From a checkpoint of a small transformer trained on Wikipedia: RMSNorm before each block, rotary positions.
Each number is 50 + 15 x the weight over its row's rms, rounded and kept within 0 to 99. Layers, rows and columns count from 0. The size before them is the row's rms in percent of the matrix's.

# layer 6 attention query, 256x256, rms 0.0411, rows 0-25, columns 64-127
043:55 36 58 55 57 35 41 82 34 45 76 38 59 48 18 62 60 52 58 50 52 37 84 58 40 73 57 32 60 60 51 49 42 45 40 29 31 61 70 47 62 58 67 37 45 54 45 48 33 53 39 20 49 33 44 62 68 28 27 58 64 43 44 47
049:54 48 70 22 54 46 47 41 64 62 36 73 44 51 72 44 36 61 42 40 68 51 22 40 66 33 40 41 49 59 58 41 39 61 49 65 50 58 54 63 57 48 46 45 44 39 34 41 54 43 81 47 73 96 39 26 45 58 34 33 31 58 51 48
045:49 41 42 52 57 54 51 48 51 27 57 62 35 60 71 52 56 38 30 24 41 42 18 54 39 49 52 74 44 22 38 70 58 37 48 56 37 36 35 46 43 63 50 35 57 36 37 15 26 70 58 39 64 62 34 31 47 61 55 57 39 57 58 34
045:39 59 54 68 46 65 56 18 62 23 54 65 77 65 47 50 51 48 69 63 44 71 58 56 56 36 57 43 67 43 37 50 22 78 49 38 48 48 56 24 42 46 12 76 72 69 72 57 71 28 57 66 14 42 34 62 54 64 51 41 59 40 56 45
042:61 64 45 49 65 36 55 41 53 63 31 48 60 52 52 35 35 60 30 37 62 47 29 66 54 35 41 35 43 57 78 52 50 10 65 54 46 47 52 63 52 47 39 55 50 34 44 40 53 70 50 46 50 57 78 43 58 42 56 69 43 52 42 60
048:53 40 55 44 66 69 70 62 35 78 49 50 67 37 39 51 68 73 68 33 44 79 57 65 52 55 72 56 58 47 47 66 42 50 52 59 58 54 39 37 76 48 33 38 47 52 28 73 51 40 80 68 60 34 45 58 41 31 52 25 33 50 60 49
052:51 44 74 46 31 59 35 72 52 62 69 67 59 41 28 38 37 44 61 37 51 91 44 56 59 40 71 77 62 71 23 35 36 69 31 85 48 41 47 27 40 26 60 48 44 60 33 47 49 47 54 60 48 66 55 51 32 31 39 17 47 49 59 42
053:48 66 28 22 67 41 55 39 61 58 37 53 29 52 54 56 27 47 33 19 71 60 48 41 46 43 50 43 46 34 63 62 61 16 40 59 41 54 37 56 40 38 35 54 49 57 67 48 67 46 74 76 71 67 73 43 49 39 61 38 39 39 38 53
055:36 71 11 35 72 17 41 42 71 56 33 45 27 52 55 47 38 52 22 27 63 49 40 26 57 45 39 22 49 33 71 64 56 35 61 50 46 54 34 67 66 63 50 59 68 50 53 47 70 42 55 68 65 60 54 49 52 46 61 50 52 44 31 48
051:50 50 71 37 46 57 42 74 45 51 50 65 65 30 23 54 14 52 56 59 50 67 48 52 63 27 65 67 60 56 52 19 42 46 11 72 35 62 53 11 34 48 59 43 48 60 47 28 50 51 51 52 33 41 34 41 38 43 37 27 30 55 57 48
055:52 60 76 48 34 48 45 77 36 66 76 62 57 23 20 66 54 47 54 67 55 64 58 52 65 54 66 69 51 57 75 35 44 55 29 43 44 46 72 34 60 58 77 76 48 45 49 35 47 53 31 42 48 20 40 37 52 36 41 41 42 55 49 60
054:51 38 71 59 35 29 57 55 58 36 41 51 44 30 52 45 80 45 58 71 40 43 40 41 46 61 43 48 51 64 43 88 63 48 70 29 58 31 54 61 60 57 56 49 56 13 56 55 41 43 59 34 46 33 67 57 71 77 44 87 68 62 49 66
050:56 39 01 31 43 25 42 29 69 37 48 38 49 86 80 30 46 68 44 45 46 40 46 47 41 52 24 34 37 50 46 48 56 49 70 68 58 53 47 87 54 50 51 33 62 40 55 52 55 38 51 60 61 68 58 72 51 43 53 61 58 45 44 59
054:68 42 62 72 49 36 62 43 50 33 33 40 41 56 65 36 78 53 62 76 38 48 47 48 32 64 32 36 36 56 37 78 46 52 72 17 66 36 63 80 64 41 52 46 46 15 53 71 32 69 51 46 41 27 55 61 75 58 51 62 83 47 73 71
048:39 62 23 58 52 35 58 47 45 27 33 48 40 43 43 58 31 56 39 56 78 29 50 36 36 44 26 74 60 50 53 40 41 60 60 72 64 58 46 44 52 52 42 31 69 38 30 44 50 36 36 63 48 58 41 55 52 68 33 56 96 38 32 38
054:31 58 71 54 49 69 47 91 52 46 61 43 80 35 46 70 42 40 53 79 67 77 58 40 77 36 78 53 67 52 69 16 51 46 32 28 31 33 53 12 66 56 52 71 50 55 44 43 60 61 46 32 67 21 52 66 43 62 43 56 23 49 34 36
056:52 45 52 67 26 43 57 33 61 51 55 54 56 72 84 46 64 23 33 32 53 52 38 62 44 57 28 47 63 62 32 54 55 65 85 36 69 50 36 88 60 00 33 39 58 64 69 67 17 63 39 47 57 82 54 52 55 58 55 46 56 42 77 48
059:59 59 51 58 75 75 57 45 31 70 58 59 45 44 31 47 42 39 42 20 42 55 44 67 62 68 46 37 74 42 48 43 80 46 41 47 46 56 48 38 58 38 43 59 32 79 46 72 47 68 43 56 50 68 40 55 52 45 67 36 50 73 56 43
066:67 48 52 51 65 65 44 37 31 62 54 34 51 50 46 38 44 29 35 01 39 43 30 64 69 60 48 35 67 52 55 43 67 52 41 42 51 60 39 49 55 26 38 52 37 85 34 69 58 67 40 67 34 79 55 48 47 51 72 48 56 73 54 34
066:36 76 14 21 51 49 44 44 41 61 72 37 50 62 76 56 17 63 65 24 64 47 53 34 63 29 23 52 66 51 49 21 45 23 52 70 54 59 57 51 36 26 40 44 48 69 38 37 83 36 36 38 47 63 49 58 46 32 46 40 69 50 22 35
053:40 66 34 40 50 35 54 27 51 28 26 53 59 46 25 62 40 78 50 53 48 54 58 46 27 41 49 56 30 38 62 77 29 67 36 71 53 51 60 52 29 91 67 37 34 19 40 36 73 28 42 48 58 45 65 37 27 58 49 53 44 54 47 37
065:64 45 45 37 65 45 38 41 58 44 55 54 40 89 45 40 38 49 29 31 39 62 28 64 57 63 46 10 50 40 55 32 58 71 68 77 64 62 38 61 56 27 53 46 33 61 45 68 61 67 33 62 43 92 63 40 48 27 55 44 53 45 48 65
053:45 50 40 39 60 47 56 40 24 73 57 61 62 27 54 70 59 40 61 31 25 37 32 61 36 58 39 79 31 51 28 70 35 54 39 41 61 47 53 61 36 52 65 32 30 62 15 53 80 34 48 22 54 47 69 55 57 59 52 35 49 85 49 51
061:61 53 78 38 87 66 62 48 39 56 55 39 37 41 24 25 34 63 28 42 33 56 36 81 50 71 64 51 66 45 33 51 62 34 37 51 39 51 46 42 49 38 55 46 47 49 44 37 64 64 24 60 35 95 36 39 43 68 48 57 58 51 55 49
055:42 40 43 62 76 54 49 62 50 10 57 34 53 23 66 58 62 46 43 37 70 41 52 50 55 30 54 31 53 43 62 64 60 72 42 44 28 41 41 73 33 71 62 55 41 21 39 61 44 44 63 41 20 15 76 48 12 58 30 60 21 55 42 43
073:50 63 31 37 64 34 43 48 45 67 61 53 44 32 49 57 33 48 66 42 49 51 45 29 47 38 42 62 46 18 52 42 38 52 31 50 77 66 68 53 38 41 45 56 49 50 37 43 75 39 61 45 69 00 57 47 55 43 45 54 72 54 45 69
# layer 6 attention key, 256x256, rms 0.0401, rows 0-24, columns 64-127
042:61 35 54 43 39 41 63 51 55 62 31 83 34 67 26 49 65 66 34 47 31 58 42 71 51 41 44 68 66 66 81 41 42 64 63 54 50 30 43 63 77 57 71 55 28 50 65 56 40 32 37 54 69 41 39 20 55 66 59 60 22 29 46 40
040:55 47 31 49 88 61 44 62 43 47 53 03 44 42 59 66 56 37 60 61 50 57 35 64 68 51 56 61 51 32 37 53 81 30 36 46 25 52 78 19 28 40 56 44 65 72 62 51 42 37 36 63 49 61 81 79 34 39 56 63 35 56 27 32
047:19 50 52 54 17 09 55 51 51 50 83 37 67 63 26 48 49 83 59 61 29 34 72 51 60 87 48 38 59 78 26 25 62 47 46 44 67 58 81 50 63 44 35 26 37 34 72 43 56 53 38 40 59 58 38 53 48 44 38 54 83 37 38 52
044:59 49 57 47 67 30 53 57 53 42 31 37 51 81 64 24 53 44 66 35 65 50 48 50 40 51 61 47 40 45 66 60 58 59 49 63 23 57 44 55 47 59 64 38 42 65 35 51 03 59 49 52 58 84 80 58 39 54 39 49 04 46 49 41
042:52 49 44 45 49 76 34 61 53 68 76 51 50 50 66 72 54 52 58 80 53 45 49 13 46 22 47 68 61 51 50 31 28 51 35 48 61 39 62 37 29 56 60 69 63 49 45 60 69 49 52 58 52 15 52 57 37 62 72 12 86 66 54 68
044:66 46 58 45 54 66 26 23 45 47 38 74 40 59 74 61 52 53 62 39 62 56 40 48 53 51 41 47 41 32 56 54 32 52 36 54 71 61 41 38 51 37 74 60 55 54 46 56 55 73 38 76 73 49 80 41 51 65 49 67 42 54 68 39
047:66 27 43 53 54 58 43 30 62 27 37 65 50 73 46 57 52 43 54 51 31 50 27 33 61 63 67 46 29 48 74 81 68 46 62 46 45 66 31 55 55 29 54 39 34 60 42 61 30 57 63 75 58 40 62 62 79 41 43 52 13 46 37 43
044:74 32 54 63 47 55 52 50 33 58 23 55 55 53 72 89 69 63 79 60 39 59 34 62 52 74 52 71 41 47 67 35 21 74 55 44 50 52 32 43 47 55 74 55 63 27 55 58 37 34 44 80 72 39 63 32 55 66 49 35 54 79 50 55
040:63 53 67 27 60 64 62 60 65 74 25 52 47 46 77 77 57 56 59 52 35 55 54 68 35 39 53 60 33 50 51 56 49 62 48 70 85 37 48 37 25 47 66 24 40 33 45 47 58 31 43 72 78 31 71 38 41 51 59 43 51 96 52 59
047:50 29 36 58 57 41 56 11 75 25 42 89 41 56 62 36 56 48 53 25 43 62 41 77 32 67 54 65 32 39 52 96 52 51 54 38 34 70 53 63 56 32 27 64 52 81 73 50 37 53 55 60 61 48 57 55 90 63 32 61 27 25 48 51
044:43 38 37 73 39 59 57 46 47 04 48 62 39 45 44 15 21 48 21 61 45 45 25 53 40 67 49 39 76 48 46 74 57 35 59 59 62 55 67 63 58 55 33 45 67 78 51 48 70 39 53 35 29 37 06 70 47 49 33 43 62 24 44 32
049:32 67 38 37 45 55 65 78 43 59 62 04 48 53 52 53 32 48 40 71 61 18 45 34 79 39 35 45 70 49 47 02 56 34 54 45 67 45 53 47 29 66 41 32 39 26 30 33 74 47 52 33 44 45 18 58 26 37 61 30 93 46 48 25
049:62 43 72 52 63 69 59 67 56 72 22 31 59 44 85 76 81 54 41 40 15 64 47 47 65 47 59 38 37 58 33 27 50 46 57 43 37 30 41 10 29 60 37 61 50 14 57 53 42 62 44 56 64 41 76 42 39 57 51 51 37 79 51 63
054:42 69 40 48 39 61 49 81 47 89 69 30 49 29 60 79 55 63 51 60 39 47 68 39 56 41 30 49 47 47 45 12 48 42 38 38 66 30 56 38 35 61 67 43 57 31 35 52 80 50 40 46 49 47 53 48 08 51 58 45 71 63 38 64
058:72 35 39 50 44 49 35 35 45 69 38 59 48 43 65 73 61 54 47 01 54 49 60 53 54 65 64 17 00 53 40 43 30 58 37 59 27 35 53 48 33 66 46 78 53 40 48 61 60 54 51 76 66 56 71 22 55 38 47 54 53 53 52 52
060:43 74 26 66 32 38 53 28 39 25 45 52 43 63 32 15 35 33 35 41 48 22 49 68 60 56 26 47 71 46 62 90 26 56 56 61 62 44 41 72 35 56 44 37 47 60 52 48 42 46 55 49 38 47 40 30 75 29 61 49 81 34 53 42
054:30 59 34 56 29 46 44 54 69 41 52 73 41 69 41 50 43 55 72 85 39 69 66 32 49 34 46 74 34 41 75 67 38 70 54 73 57 35 52 43 58 46 83 44 60 60 57 38 35 39 63 62 62 40 57 59 50 36 58 53 40 30 36 66
062:30 65 40 55 25 32 42 51 67 19 47 66 60 72 36 28 22 46 59 70 52 64 51 42 35 36 35 66 50 69 68 71 30 51 65 75 60 48 52 59 79 43 41 37 53 76 69 34 29 31 54 38 41 46 36 65 89 29 36 48 53 21 46 50
063:26 73 34 55 31 35 49 47 52 06 48 63 56 73 53 35 38 47 70 73 60 70 64 44 28 46 42 76 52 64 71 67 43 51 69 64 58 66 55 45 83 39 42 42 63 50 54 42 22 44 51 52 61 53 51 60 84 39 56 49 37 29 51 63
065:78 32 71 48 57 36 39 27 53 56 39 76 58 46 46 54 74 16 49 18 47 44 44 66 31 68 58 56 38 38 60 81 49 71 46 41 13 76 53 60 34 58 44 55 48 35 50 77 34 69 55 59 55 58 71 51 63 68 58 50 20 49 61 58
062:61 27 73 43 68 56 36 38 54 70 27 59 52 30 67 68 62 33 41 24 37 46 40 57 61 75 55 23 43 40 26 32 54 42 32 23 27 67 36 36 28 48 53 74 50 44 51 51 44 79 36 83 70 42 51 38 52 51 51 65 54 98 56 38
054:46 65 35 45 55 42 17 32 59 26 59 75 51 42 56 70 59 40 63 79 50 45 56 36 11 43 67 97 32 61 66 74 54 45 55 51 77 47 39 31 64 47 45 43 49 81 72 60 23 30 50 66 52 54 51 38 50 53 53 68 38 57 42 73
058:60 32 61 28 54 42 62 64 55 40 37 32 57 53 61 31 31 50 40 18 58 50 28 50 56 45 44 32 58 64 27 31 41 33 44 47 35 59 47 43 27 52 38 63 58 44 47 75 82 49 37 57 43 60 33 37 51 44 37 82 35 57 44 21
056:25 76 43 34 40 50 46 34 58 16 54 68 37 54 40 58 33 48 43 70 62 48 46 58 74 25 57 59 50 56 75 77 28 65 64 54 47 74 56 35 74 62 59 14 38 72 66 61 27 25 54 23 73 37 41 52 61 57 33 32 22 42 59 52
067:51 61 53 34 34 30 86 44 48 24 46 39 52 97 35 34 43 67 29 66 43 40 45 58 80 50 32 45 71 67 62 61 20 34 64 63 61 60 60 48 29 30 51 41 57 55 48 35 65 49 42 47 56 63 48 43 58 38 66 48 52 37 56 39